From a checkpoint of a small transformer trained on Wikipedia.
Size: 22 layers, 6 heads of 64.
Each number is 500 + 50 x the weight over its row's rms, rounded and kept within 0 to 999. Layers, rows and columns count from 0. Numbers have three digits each. The size before them is the row's rms in percent of the matrix's.

# k: layer 6 attention key, 384x384, rms 0.0358, rows 36-63, columns 96-191
# q: layer 6 attention query, 384x384, rms 0.0367, rows 37-63, columns 96-191
# v: layer 6 attention value, 384x384, rms 0.0317, rows 0-41, columns 96-191
# o: layer 6 attention output (transposed), 384x384, rms 0.0333, rows 0-40, columns 96-191
k36 092:514571488525514435538421522515539404579426575448428567553459523551452524525546486357426433591548551527516398610517524384513498475558505503452526615457513503512571525498507426564462484526389485486407499593500581535538464495534473414551488449398474511513603478479475533572439529500466454471
q37 093:554546518463534446582551480527523452520473541496524518450514463561431516574514431584503472473483502474473477393500449515464565464538435524468478579486413515542441465563441552556556501559507447440485518496525471432418534450434503638441484389480430454581436491520501492404525504492468628497
k37 089:508476568442429526474571418503544586405486400542506440476492444532470419460484480553470579466467476402587567463491508468549513518469518506516556400522539538499447443553516501498531535605546469532531525472479422500531575363458565543394526473531467484457490536535511507444532549541547518506
q38 093:432477431447476525498449437477450556422507467467408435437517509550466520464534475516559458396606458510493518477539564512561598435585433558517479453522400536603527449463556486438523455557570515527471532526490507523561523457460502546485491461506443485484458493494459481522504558431331503477
k38 089:436512506572502489540572509479563482526568464450485488521506568462478605530529464539497503492409431469477510509486478509476430482432492549402574541476502601479452554434500484536573524568440505445568474475486512401506544495494478498532516542461471452547511436516555502509455411487550569492
q39 097:565493514489517443560593457485521415517495477529497494498505533583503523622543455589493529497427455448431525453560425527480427420470420541466548528575514532547498478589483583515587488439647479475465462454482500413441521416382455514506592479520444449601452516438616478450482481417504540525
k39 092:416521499377539528528539438488559565370489424568507460438517530584493477472502423562454561477496528482509553508531457553511556467553449513500534389469536542571361433467556530523521428562508470419500529556508476440482530506458486489516484541596485396480518454520512511433430456423449586460
q40 093:432389469452485534536494519507509472492486436507511444453576542452543466455489463586511429414515458575543457420500454529517524517539532515468515445472435455578535470547505547510464422468576508515460523497465521497440554538399491512486524437540468456509473509475565503482502549359441604402
k40 090:515547397557503416562578456489621458596542541447521440544480466532487628542484472561481549430468504464451473533545457532486373466467473496395582557531558567507500556582420418452548495608503454459535434419454433503542499472537492546482567544407558486531579450493546544483431469539580449461
q41 102:490402480453426523523450559528501533431504490474423545468454565503448470414536496516529530504544503488531405412497501566566565461486449462553469481483444471524482416408485521540433455520467550569517496546406465570485535554486495492466466461467569474433506530447490472548587597511403477414
k41 111:502557443585440522460475503505462432589546524508474508497450490429455508537484485445512470598477445602542480516495475415448473556449611470520484579553454486492603485505480453483409558439504528558557493489514551607551414478559500442528470520440550493519561442440432485536536546574538500485
q42 104:476448535453408521509460580496485465468518556443405532510436562559462439423480528542568471511562510522515393537556567526490623505505513472493504550434510436482561438429520532530430511556486553577484460539513492614490448567519607465524415491492506460451476508481509463488501630478429541471
k42 115:515533472598519498449424539525466483594531563494482556583481488432476524527527543451478454545499475573487391576547477463385442518516538441497478578482516478406591519489500453480452586430447583563506560459468527532507474511584490433469465504405480528497531560505420520587529580520529433537
q43 110:469555566524540539471465521486520589487528496399505468408516472599526514431445558462460484505444524510521481507533635412448499463451511475535434502519514532385555460451443484490467480548446555521509488508473619531535440522531508493425433508528579506492536452511530480552451558506573395474
k43 079:477475546569546476430521562508526550538534507544505537559463527510489442507457544497535495579534589518446534536542477550529507555507541520599506545549508484440462622479614488545423550510526465550416549443546525478494437537444437496570543479421491521506545541540422517562510578557525490572
q44 091:583481494450456500473501525499588532549460586449392431557568564555460512526466509504557523514443484480521472450522510501440525547546542497480436496475495479391621469514477522507454438534526498523489461502497484527507570483484564487434529521533481464566445520430476512507517542462345593385
k44 103:528507483531527543413536502516447500526528573492487480491455466478507465503475503437517394552553544590519502506476641516430490506461512477473499526453574493376527476539512455546390546557447557532494583480573591520538484556514496539438418480419429543499563514571424513572456539446544488502
q45 094:435438459484469586500515635491476565531526441442427504457516559484470454524531615441472542500557542518499451435542494598498577461570556534536373471416437467511552448477486462495393464538454579596491546613467449537477494564534512472475467424422530510412482463551553471518552562536470500424
k45 078:510443506625519447477538542514513480628533522494493493576490509588614529518511562462508478520512556472503498507526498573505470468479609635528526549552585468385493590524556460566335577485534560502541569392575550507564473485570504496483507408456494429583500496574561542556484587526546494532
q46 111:446507424414482519450454490552408499514510506444518470529444534495395464464441560518458535510562521525544466522538589572441520559481534450581421567370559489419619440437536457467388532569409493530494538593564514593516481526561554506537410526494511532536507492492453467501474582492480541487
k46 083:495530532688485511493572533516545464533494527467537543579503517547521466557500650517453474517544579563472548531470515545438449464483472622581442499522517538469547549473513446496425561526403526481507543461647528470559406515513464475509534417435511468540508574492433513562485591503528506483
q47 096:439406471457515514492383508570450525510487566453498528554405583551379442466417498619501510523608473530496546606597463446431562548501526484496457551455544452488512402615424515436494470599558509435532498535492415631579516521503508502516485467515512453459428510420497501453431523443529487521
k47 133:562528453532412475424524475490538476614530525471516530573449504364461521525449594463547452537519530584502440543516463505482469526520554455569422594495513539465604510466523415471471559464438538547516431475527468597525421510487507466506413534464464563497507629551422463459467603452542460559
q48 096:446479510471528487519522531516548605495457481416523463520483536569443478431510479581433578484484459425507467579581557463480432518490529446513466587439611492422522416541539565480514483526508539440477457440485494494530499508552500451525515514479456476568392512487469513530514556449523440532
k48 098:618474466604455577426549429487526543447560471544448506438390522484535456479442500486596539449579556506470451518543490576511524526481500474525481519499501533519563624501534441498556573531481489506499508445607446452490460517441486552531448492440497602506575506522444425516392520479619463550
q49 103:581577522546496507463437462494660483480454517626442488480489361569535494486466480536581508617486549549482494538521532478527509588547490530456506514551526601475513546526441485434517523549526417505558458446519545414446470493432475571539541579530541566500487455581425488518439441444552406523
k49 086:535532529360514500497452453611572595521535502432434464501527569533425538450482460582493442575566517511523418476464532511499492471474551359358595412345420562459639466445444566504573486592403442478488494501455452508446602439454447505535401478521562531473417482529548432467536500545501471512
q50 100:449512483397537443476418541523469488526438480379475559503463654490409444425516403571499521498526464575534475573529497528464517532503515469443486513466524506491560414501446467469471489538496455421499516511514458633477535541492485462561492603531504473468421506412429465584523571450454511494
k50 098:598440470632421424424438392443626529467474551502574511548483516460501477534463637517540522527597478475402446538463456423498464402438440577584442574497538490432530557465530452406505520402538482532416512443495419547507412445461508558535529458432409555544527512502430391415402493420484497547
q51 080:505570408513411482504497494450487527506429488549462512453383517596528453564397509533485512458531480466491531467429516442528503433559534583510539512485511516595419504558459497470487474440556568541522476537426474450546446584465491538423452486502511541459477495703528536504429537458568474535
k51 085:563550539371445413580566520484452465474519513549574447457571518456434511458493447502468488419502503559415488489510425459497472422506519431527473551442377476527510412587468563501536422415521529460505397495442407601474548507482536535580529582467540500463459533495482518465568463502516552574
q52 096:577457492519447525499472523486495435476443583441460650462455520522420464490473466467530490519523445431528513493482458442576506446488492502550547522441400483552488461488510534514528467473549480454464511523438487602529539510432473438514528470541521488460510540442519602480523499591433542521
k52 090:544482593424383481490505533478510506403436494484512527514565578393453481452465477471439427501526445470466385510473570396500563532598488409612443533446448432470570459430513529482547490344512444537481525592556445608421464514498466448537516558589531480467476569519402522415483570509402459534
q53 092:488493567503447435527502539540490450607496451578593484520585585482563514595544567525535514474435458490508493491582463530443437481418516424425524494489587438498517518481457499565502537518452512424548468510511429536504482496441476491473563429449555474487478463352464444515507588393539623426
k53 087:511461481560554536518547440386548471529525465550469492476534456636576408541471586467492526497522513537514593504466496475531534483531536606565456463605573516442381506621538442491484527452550548478518532449483500446546559452477582539494519487488404551543465498459565477528424428517537578457
q54 100:508461538542557589521566445493542545508548493452511438474548410487611522501553499475486462439502489495513440480461539542521510377443543526477547477611509525540506490498487469551496541506539545494494475371510504375528426492508488513410526519498521552528571482545467514491547442481609444486
k54 096:419435434454513534512433546511533502537512523463428465446540496475514538454508464515565532535415416534529521442571419445503535456459459513390596493520465562594456471566496520540560570484546449530495361528477504361493506467546430550498504510473498416477554433542538521451483367518500506474
q55 091:514445465420532530441411530501518648522470440474483416464580529542441429527556508585468533570455576578461529440531512506492504622509438425509507440556493521423556465662423472488504514495616458491494479474558570484397569484469457477470516605451480549476475470458494458574505467483457524500
k55 086:560504403558430486521521456522495513558466576593465539473459560472458530541419608528585541498520458433466436459514592514473466507446527563478454419456467476467476481454489402427449480466572470496596504508450497468456473511487548481491452527488475545460522551495547484466478515447466574533
q56 107:504500539477466585521472558630475543478493450494570518568480509411480461548494452582545503479547465467539558498607441567456459474553468519398515483424475457536513532552459484469563551628494520590504404519506478496518439477512529431561568544518513501438512550465489454377505427525494511517
k56 102:470530506615506479461413479599524469545556425498545508498432451474502445561561534505468478564537566549466460508567478536526502491524490622491496492650543555596500497549452496587454488526454570495425456488556530508554430568490518520459623295534477410496503527452501523493528568528599402458
q57 108:514498563368453439525410467529488451559476472437565543552561478534441421393497439539493488408544518443551451511576495475489558522509382493503543478453455453540451470432479570512533413498498513445540504502509412510500525445496521567457524469498503405418476473471523464443586496582479591506
k57 108:554476490561396507409452468458582586476435591406513543544458576477421561499533590458467536498592421556512363493577479415482545476498538480508427534463460471533533564456546530510522430417460504437440506471420473536517528489478561401393438420547496498576458521539485443414587604475436394512
q58 098:490398515491524540508539498557526495480531562519559442597514530442483511590520516613441497498506428502512448627484583546435578555511501430403477627452512485478526527629433481464455492466444470483480442510531469497552560519486561455583489429434441536508445527426415436512451466499465491530
k58 091:535531455623598517477489478451609495456476519551506530524527503576591484514553492410483509609506551514553562557475526527494474451430507612504528491615618547420465623553595430581501515503502490473436554385555582483487519500540500533467503406514456537531528488468528511571406535531551447441
q59 096:461521604383471486496401475566398532500531508444647477518532474412442424493422552520496539481536485503518481447578521505394542604515537433552500524446433418427460504535465565418511406504493521435497474551536445527529534579459567486566530474493454438448414472349486442472540538546478560473
k59 089:475535492666544527508545436415550487495450461538525529471506481562578479535544513458461521532564566557454480572530481519503490476466497567557447538546574518460421543546495465493358481439540537438499521475476502517485472531557477473411509321452495490549537539455491531490411546459465540501
q60 096:520402589464537452413464489494463468469507474510591425524512568513474430590492507553495487573512549511497587512527483511448485626468416485492453561444504531502577452509486502379507543379591482513545458466552522491484598473498472502539521498439446473613352511387487476506438504450420567514
k60 093:570575465422476434438554441411520469472495532470492528450506499596465431491526520482559540530601477510431538436452497507489440450406484490551433437488537501424487433552572503482414531568578525446518470437519541576538489501495434521447445430488536564490544485482401471537456581488468574543
q61 089:566614471482460454532535414478605516459438596537402518436425513528470499472497451512474502445506488448482558466437487463513425470399422460493510492466554621474466546432472447547438490559561509460497397401467493467589459453456451482478499534490510499498573550607495585555476506461486567571
k61 085:511460545350417508494537542552537499369520507429437438423459458452544437488511424598542461427451480514517515430523478480549476543520511412465495521440490442568406411439443590461559562529475498501514498491498365580451547510418486437518559600538527517434496485533504478469550463524441541516
q62 100:541452495486481515513555366532530435523500473506466475446414438545518483482524599521480405434503531519446456581543579493509458490562526486458456491518461493570502462490479475517489469568523534471572415513573463448615468498452531549457516504527542523483500521586590466479479518461618513590
k62 098:483448501396533461493449575493529407519460476493545467480530538560536502452571399468555523475424543546468432511563461486478527448490473470499526621488471584464508596542460531541589456605453474480521395492438410489516579517502562522479439518515532470506474482557523493533479495491544486464
q63 097:487508529518637507519468499567478463560600483547605387533556480495557573539501537525510559518526435546504551526528499590494490527459548481517492587487589441419563580452545456499519528468509487474531480464572572473442470492465503474548490510504424511560428509389549457420511521452464473405
k63 093:483502431502591619542533427572486469576530437455442494495479469587556496524512411468441540532543487533452602443511501540556502423509484546528549435521655578489504486537581457524495460631489499434512520373532611446540522491493518597492407425517484521538550470436555521553402530560549469501
v0 101:469501532504465424502556477496500563530525506534458493457499545529438511500611475531524611470606506586387569493420433399534510481451463445472530514395458514432455417499510516543468531460527567446484497503459523519528472440505438496469501550508558665532475450415463466524571431460452442429
o0 098:519571546568518494428474427560473503508521562454562486541542495485494441453517580496529530556479366465510504522490493594517475545459497417503531505488491484469628416429547497468481509545510477598458569550512455565413400561585522504592463543601528523483545603464449500495467544517501472466
v1 091:437474461502511615558448538530485514493576422484565476493536491534544556427392520471384444485409429459538527554543421460517556611527418500562491581580492481503510571467405452475561450497385502538544431487423477463543416533532531529574449488459507474454471581539566521361438553544541408480
o1 097:531600565546519566575418500525601398461481530493501505490474485547555465550377485497521575520542574571460600441416526493555485388474500502427530492542540481471346545534468439492496503469564401425452591439566534441583513485485468532564560511485549519541495552531447483488458473557504480484
v2 101:438437451546663537544467535435486402529565383518558487521513516606479462531435477623512414456423491444534592556602418504484548584475466552512433551572479502555537574472444469495540518418567585538437391508441478472442572476503513499596410507491519450416501529475483500454546550467631432517
o2 101:482566505545503413473496446448538549466352643493563506486459511563479444525425402476505541481673569484509534490441440434563413495498553485494533508446620534501533572424485544531549562536534472431527535437474506472563539490483504498538550571492564506565506614590433470547521482627496475515
v3 086:491538492548492496540534459429575556444483515491490515530480493462474405379523433511441532530540518565501500566503536446504474560476498479542550565492634541475545508406536571438485417557400504525444465507461525550489402561491570461560512528491515603516475491525496487453498651533533522505
o3 086:460527524442563476454458515635455510496496529550375427481501507552519501454467466405493512580497438515525476419521485415490623451561528494540546486516452432540476509580544556535534552543538525527508540481465573505564487493416490443571555425585521549496523594402459451459420553443421452507
v4 103:474539488476516480444491451505432549456586598505451454474547497437492504486464441561471425542591522496423489444493533447504492567426421476456443548504455548516583465447529543419470507543495530437487440555519529543469520432459463428551440464462510542434506484586490363469547534514627475524
o4 102:472473522527554447525517480541470496427516529553569409574516496473560520526569457486452590533402594414479565477469471573513515462589533553458471506413456468537458532568486550403495478406416478596519484509500497495494546497455500557493548463483519500453487486519584478578423492425493614409
v5 094:552519485493630469473494528580439507456526581395506541490456381460480486576484442496550575457394566512588561501578481558536469493442528412558524561566485447573578509611538492436503479543502479524552530514487464566535471529462523458468580532488546440437516455637536501513479563538591489583
o5 098:476497507523532444495520511562491491472493466463469514442416583532555464567523560501502442542581523544479482597518557457595432441458504584555511479528572443509479564491502612524481515483543523530472554520397457524622557497466499501573505475471536458547566473489468527533498471482560480463
v6 077:446557457531467451483442514617510453478529516544510428520453435417557516599498496492509506528518486464566562480398561479522458519582523518421508455445508539475446515586550454568506545540540559522553511516543485506493443497465573473411576427426562497510511496521557608546441453557492458433
o6 078:546458523497495427526512577456487433519566436526534522539552501493429538539482523414486539368496503526441486545570492486533436506404532492377406507547623469495513401488562478535512502539516493462513471487485573564457393469526479517476487506494529466501508598539491478495504524479509528437
v7 088:472470488570475463572537493524516494460556514548477477464531513534419536483653458597443539461545506513429481475501448436515480517471468606575491510545506420502430533459602531496532472453607562499487431480355506516447523412511591473421490552513467481484511537507432500542442549329553501505
o7 082:516490469472465538546493446496558546418518469534548543566565473500591418551537433541491429548586475555468476466563472509473555626489455533495499482523475616553590502484440459473562547522541574615487471406542479441656502535402515548481565602576524556582448448554488488492360534475478454494
v8 089:442509532546523503562519614603483550550487526498590504429442580482524514576540537561527432549446514455489567406518494499471526457524521543482462497478509373580380573449457532462506409522596454509539544485329435579488618412423475547512573499542445448522472570516517516490515471552455533499
o8 092:590525474471544564554409467501466501478477485531529493573580448457478379540491544451524488606473506540399581441481535500490540483466474515686486520464476601559412478537448499580526486511512506360536450413475460412651622475428546493525510488507463502556515572431461589519440411475529454566
v9 091:462486486548562466519466535492508541462473416426488512568504494506536503537454453614548486544400560455503499498565505547541468499453514476522523533495476529520556507586430498453524441515530430496506395418503468497504497423514560528533561546502465506489470432457585491447621588625551560504
o9 089:536444474406483526469546600482484476444472446425491526442474530499485537442446508561581456377522522467375542492494566541519532453456475495490479521454457387478364583530569602540468512455526574534547544487413425575490557477533466380526458509507466476420524541495573525531516519552387523503
v10 088:457478513495507540487535440615530432507445431540580466486561434461514401553437547433548451534443487419484539466502475577480486484531550321484496527575512450421493435470494518471473465593476648536532548465483525506549516548536608494451527554512517524499510468500575530471456494443469477468
o10 092:447500373471512451478500505489504467412565452507488459585601456449564489497495534497495491488537489505402415498481392530440509563474483509489441537507512443485580502573511374557533504454545575472508415457504532468450517418405624515450516499522435515503518465513492452508462582453458454413
v11 082:511462526493447455470515591480493491513475558512455520500551510521533465463554472514484569468522603474504448465591586461558507429602489529581397469530492419438552471437544450554448511467488467536456553539548526505474506529471523466500560402429439498471503462469540500522413521523424559585
o11 079:627490578528545562459455481525444611505518541473478490594572535472520454491586474512432504604454531477505526559506593520441570568558495458681493538452430506418571473488433481550524544545536552608526468541550521575539506510409509524503545577553510468486408565445408526553525430392464439597
v12 091:533534532551477537513484496526519556507477472441543496556481529515527505476477538444501505564566514437539514511460603570597531511557577376480491460479512421525529587482429561428464425579445480511461523563504514499424552408615590471379474524504460501547482544456545464556528493607454459485
o12 087:394497461484458522458503519460497524455523491597529434586492458508511457544547528535504421484519418520476508489422438496445581546559517555447387448524415454566607447507476409601490457446475567469520467446474463428534515500442641510484466451474537559485538472525543446459496456430597494399
v13 084:467524490464500527529499646360601490474485473473394509487462488475481449492448478465456502395509537484511619546474481421480583524459551555542500552612459528486479456537536555514443395395446545508510479454486590516515423488585496525554530547566541558585483581440440534428536553507487545522
o13 081:477504485475506471435544449439555502511480537469465460399489502540561448503506460540541478655506433487421514483490534437440552533577425518651467542486428495535473529490560623533476560521472555455481521524500446536567575432485477539597417501521452488472514458479491518449480544544521524599
v14 102:553431474423486572478479432553469468486526515468496434522542441501491521529448465500522515512499489491510493456580541523469561502557510388476548487532485465455553485523429476438542559518394486517512482467481393488550516466520464594595361547524581503400475507469473466507507559499491427510
o14 103:527473494519522510528504531433477519452482513514625440473416522549578498516511504518556543469504620347491570497457468538471501477495461555470478462541558495470501641528502536428470486403431500447513592530490499469498589479518526465425417462459513478390559416557530485514591500596464551428
v15 080:467636470451548387471489503493412580542511485624493495509481513448552592559486452379561556471559431520496480506369570581445492479560500494445512455528600553543535557591450545528512531503540519457489373503511439454510477534513526559521492486404543484504521500499495567512510419560498506418
o15 081:459537518513502506437466517527539563549538506466519519481533581531434615420483511452465456402474473488523521520475535442549470500418521433394491476522493437456487509388553445501511527430567452487505516551482465496411399532435568442496501525507442523537528528502597548453467527509417545446
v16 094:492409536447548633502488602447493615546524539442451511540506489563550478513424570514529523454535510432527461456495537542526519544554441570439478517449462480555519570456462449448434479581473534522437508488491540541544410442428518511588523456436465584438503496512457630439443526553534547509
o16 097:512535475476522484425511516548582473479492462546546534461548523476472537508501497465572524570440538564418579456402541631514513536521516537432471492518427467505520517476484576505499497514476455556505460453490519501587545394499592498488506414463527494510440533524442522478455500491481622474
v17 096:502594513537434488472474486461541571493418520488473543526517539552540534451447577498464516435600468572509524559415553530573392414479465537525479476454474567437536447503475445551511502481539509508455496523546547462507429548528562554454454530541466539658539499544414534528492511544534523509
o17 086:426449555509484477490514564546595411515575534488385535471578456512539543506496517416436471469600438551543429489562518517474559520550502467438485437498462518497603379529475534522525493465525502554514505537629521547398449442534537518511545583579516553601468478505492502487494580436533457589
v18 094:443459523474501508467531544493432545443508540581511494563524484501528435578517466435495466540430539516517459486406585568527491518531546495495558475440503480516479553528417454533547458453474390543542556527509585492462490407580454482550522483478467554552480476497637554523568400585417495451
o18 088:456408558439505442544545541356419562480462466475516496545461512488476513494515504576586507447393493535491528557444440503525498560469572395426442550521515533507475473455560492489486451537608518488498459491534437516454497477487542494461503392457573538471493608519565509477615514559567463461
v19 092:560463551435475403465505443509509578545479485533481549493545474447503499457460480348576535584481498496513473584579508596524511466469569476483486477425490504527466530586376500489501500592476435507471461542612605441562585420490399542575486516482459551467542484504532529486452533604465428487
o19 086:553465467489553507508575523438527517490444535449560466396542520544513571583465503510533518464507536473498422411521508488421608513437540570529442538501528452439453538593570558509432501480472503456515498585560464514393505428527493501506434414542606466546503449583537478545588529501561572523
v20 109:469449556447432541494541515552518568531533418519597538443477490438514522507457514394456440561494471504499517519544469529472498524567594512503503426597496515474516513589533486531475473462601549565505486555495532471497566543513576429377595525437482384540467552532537561472491510462401495458
o20 101:483574478448536584469454536549516526487492516528512552572552411498540482469536537475446511550401472491400450495430496588534595473546469554524384469487504461477578490467461459485465473401493531441544537456509495503491585448436486540597434514517441549497560445398483500487525493524485490457
v21 091:460518455459433531551526516442514487576560519474522539538437508604415490454525565519460531438599478463521462479518539521502550460515443649499421464364464459510561543493530453453476479509475591494394437455453422493472478409458593548607440472440485490462544498510460466417426588515539474434
o21 098:541540507503512541506479532501537430410589524457569504504494405597497417598527537468504538546474560516457601424424540541542531453429481571533530466544403537573406591573378556535528474450460475447399475542493463431609603533523601494409531437469464466535510526497444527506466508567528450527
v22 096:588517522446512477547454528463455541481562492488507585553538551500459505442462498502571546483427460417416539543481585493552571453545415397499531446442564466510576554356601475409491472512468473545501585559502555500459559436481478449501448459509515610466475514531517385465502441524446421505
o22 086:487573504533492477570443431550412470495511520483569517514561533526491531600549416618519547571443512638433587410436453557492573471462543509495415545552451563560417499581506519542584544541559388409508423501559443409517495596434531511505520503549577482498390536530531537489461494514420567504
v23 083:525531410437469576478614425526453525430544570484587454441527572450458433451586551539461524472506459502426486529420560539446544458534434525503573520543552512528541490488593546463570529508551598519498535590495459514527510516439533535442395520482501481459564474567503424443545459413516489491
o23 080:454536501498536451604503495562506511501560486472519551560517355573507582587539460542433535448555572502518470545597429518576452576449487566386468498608549525590517458485537440493519527450545456463539484440456537391446456506424563558430503539495480476547488519575586510481473545466567475509
v24 083:561546420512557476427485451530491489493524474516473531514540450575491451487617505418459612585488525461498520509540529497497437495539461423523511499494552493535536559525497566419537524488516439509556501518456588451459527546573469543512443461462582490499462538540500386604476535408452389531
o24 087:494468437567450510498490488473527575495490545508539583558503481459477627521391460480429462496539479485546445489549461497454451516452553484430455487548570468424546481425547432553602475565459455541538493497580588546470385438467552407438512490558499448510510482544563507474499523508459471405
v25 099:456477542508438467615652523432448546489511560417502447521537569553433545476478489576481509458592417404425444463388487479525490533472527525507538455418603545497585599514469491407516474497408540465497427513541477487451472384479502494524472537428431599438455486465445494369553451503512541511
o25 102:531541485450624522496485468493565456414459524484552538486555535552493469479495476497438473517471474540542586354403508486479505464477466548511554506561393503601446514554463495488526480515497451430430441446427438427563476507476539510440559408515551511561438555542518522452399472506580441570
v26 097:533430450486459530549516486485514561538534455412428528470561492508513530482513505508504440516432448523504462579482501468496541442489512452519558483479477551511559439590557446535474492519512417593536495477539595479477550437452489515588558469544558549601534571476600564475627445521448469516
o26 091:514442503471498499488616524441512472601507493403524471534482504520561440548565541586506454472424503570395473581594544454514445459556504437507420498557421484522440490552555540475524535438447571526572483578475517511509550546547476539521496482493533522510406526467550536431502534481610553558
v27 106:420423444534485556530451539514471472499506455545468511504518451407495514515503544430483405547517540461490516444594444606567553564569466558518428443560453531499534463487403457599486547440593529598458495499509515493530577522571479537524521473532590355499445505491519486532560458574459497480
o27 104:476506513465461473483470553443493480528494479558509545521486492462512543449500489514561511515481582492450486533519484500490450497557513477541427489401529402510487463430509513485452417463458442494483520464537546540395542376559426485517445538583492470487496539486457477532519510556605508510
v28 094:546547510398488420450595386634424481562563506580606417465501547438546395502511504384411495503486490564532592559432479432463519510494482451482513476456495442446420461550448470426471461522508574478590490499524364483508485433414495517525552502537499448466544462500539502530457431425428492553
o28 089:508419542492480464450485465536537468574530462522537458495527519471460526582461533470423566452460525479515407553526477566611443480543571466439438486534589436579501437510542516391456484449526488407506453474479505423441493543379477522490533458518415477495578551466475518531471513470563547399
v29 102:490588489492467428452564424543502468493509520608490509546562575460519536494580493462477483531635514478396503548376446443394515513519512609519503435451474485471460494409524531509496498471505534507480465472528479444473576495563449574490386525478444492513527463458460526616457600523343524465
o29 100:614491581418444556446534398442530572555516500484470461497492621519493569450422590641475502488531496468537411539443513506451568488525524386504508545463463576538538482427494522455505418560533441554484567615481419463462512499525564523559474463485477384502542469480566502581488585581491536529
v30 092:523438544491476519451485515659393586537460533513470517538503487554535524406509511486552440497595468542547414439532611595526443509623474529477532442446495437491537494489489444406515486546519562523548512511538522508555516463533530528500562514460457495564470496535472461481448585557395485475
o30 088:490497508511457511559447521589584463417572470448455519498498492456496553541473521514539466541405585500456499454454459549493584525500583531508475445494451387468475551607390455398525494463418438545450542497564519461535603477487549520545545425500443444522507515437489521516479458536503558394
v31 085:442478470482493559452556502520577536458550517495467444499423494531520511461432434660477353549515554469502537502470452458403464491482516548482537455510404423579490364544404532530504493585529441476491472514494516530492555448432543439533494485547475514490537549468501412541586440501493500451
o31 086:453482497412493517474525607471474415499634480492490481544541447496503420542450546454496527497439582399455521558490530564423454595525532400454452424549469451490539438458505510390487457499504507481491584406489438497488485490476522588500520450467497459541546520520411495563525439518496503423
v32 086:585635557445499519491497456374467486447458494503527500567478517479429533495505514485561587474467409539388470527522486543499535425468505477533512508418519521544439479463591465399561497470510548525471494542465477466599352477499532453525485604524482566471580486455491486511541530424503377442
o32 084:539542452517506436554597519418517446523586477460488550562411427505489584565470518550470423426435534552451409480459473493513452481430508472412498609466432484546405468492595491487552477523542422460484465510379462481441409449481464472464514557537468511551452573467554532425502540507510453478
v33 091:631401542480463520449527441611450496518524567470488463486461425540504469401512533477563484514594492522539416433545510526550484454517541419534519503510405488514503405509422484465539482619477572526499519533466516506508557489383525469549485470489459527459476496544540511546488482529453468552
o33 090:491476547479496493459569479553582487454550478532457489529611431446541487520539581461512471567468561474542424534482542632481586504506648497577487527478454481375526455541505496465505503427505550426532474532513504507544500517504544548534582455495416476508555425471517512520505512442546576403
v34 088:518581451475509484502506463548470493457468448486477622493588575484480458556449549603435497500479523519455530590511444441527535512526592477544437524610506495533436515396503495533517511476601494468476547516396485563412619477547489491450524469539427517546371587452496421541573477529480591536
o34 094:562510482537462485555456411540503550497487493541434528616521542483488489456504455473442539474554427554456508493546493467533540538483540545606547443471490530524511465487499455579556517538596438488535443442510514519494480577430420494589595575498423518541439458443393456518424471482371504514
v35 082:467476478546511455503431600564490542542415543559474592551492528514422472448519551507568448414503565465443409509457621504511520477547568437556514471449620428466490509489456499512522516469478557439469498493535612433421477467526480496572528513580471506499437548510530494441594555498533463468
o35 083:430529453462457517520554418551504549515519485467473504550531579416389474460473461534516482574457403478556502444437500511489442600535483409574518538488409487531605477529437491558535495503474533493458425420504492543458543456471630515517524456484536543440444467457586452511425460493465566471
v36 090:522494451483540465473496515455497533458521507567528480481483497483530581467467480518451456569432480500454510509526510413502538462450557536481488505526462556546385558436452400484507567562586438510549514519450411616529433566414464468491611463528482496483588524495449489510468430481495460555
o36 089:495466476484521489532422525484484496538552484492514541454447482484502519513502550580525514561487527548522491477593552590428419512605515444369467498492522454506392432428501504454480464514489380473521493529527535500423455516491489555571457539455519557500452543457472452507510528526634521482
v37 093:488469513428537405526436604516605444472503511531514501480546513500517414516498540384561504492505496507346451447491489614493492452481487544515472471460432436473500406582463529478489482507442502497558599522598518520477474531487363461511536458552503503628495431448501538577453455553411537500
o37 090:494413529520548485449538449482488431573496469382478546502634494472500478505428585477491516529472424540465495487480444559540468577529542376450457490471439487479470485475514457437452434468566495580506491408488532483382427397610513563538443429489492447508541506458504580485528542494571527501
v38 118:511532553452460473465603473513403556527512584503448476493531553422518444536476501523442561532552456424458368509475491466524501545543469524479518375451463519428521404546530533413499449518450459432607466566575533526509432479493524474512570446575516533505544430521477488446447446512492577484
o38 118:465477492474465501536487480484592475604533525488501569518501471550463471558580505505428424501571499547538476474469503547543498541473484588492437478537465538562435542473413494471491536474505431486402359447483485453394578480425512536445434461371529401502536551461478492537489522448530494531
v39 080:506515502498477545481510447406489503477525428523569528510471527510513542462381489534516506488469419566524470504415597595520432474506461401516471465463517498497613545471572539451527512420469661426538451501524515482575403563532589510532346493483537500443540479534499417524569523530594440410
o39 082:477506504488504461512484503427536480469515502503563523494475368566477604474498491557515504444531455484503483428538425448521544514484528516354427503544495434523531496443587378523451472521519455416471492455472499454371441518501561485449462530488494479468452542528544482514466480488458529415
v40 092:515424542508408411453467521442582448444500509533473445506413488529484549587449535593570510503500487484560483470428566450492514454439509538471580495485477504565465491557355469536525478570556515501495522493569471592598485497426489499598436513441541479399542508537474574511482456485508453497
o40 089:514478489472441498434541642391547482565486522448518432401511544489509403571512541510513505520506633504485471552493540519478516483478493528421522497518549543484447513519456481419459507413551488418574476429517447471465469418490443581479472452385504498495570507531596491565588532574539459463
v41 090:413459450446552500486497515510521432502526447479468489476485469463572474441475493451406565518522448437585480567505533493520429434491521548477615494516541558453528416592448426502509505530600465522466411539548441494519446554514519535531541524480546554431523418483458626420411484475504461498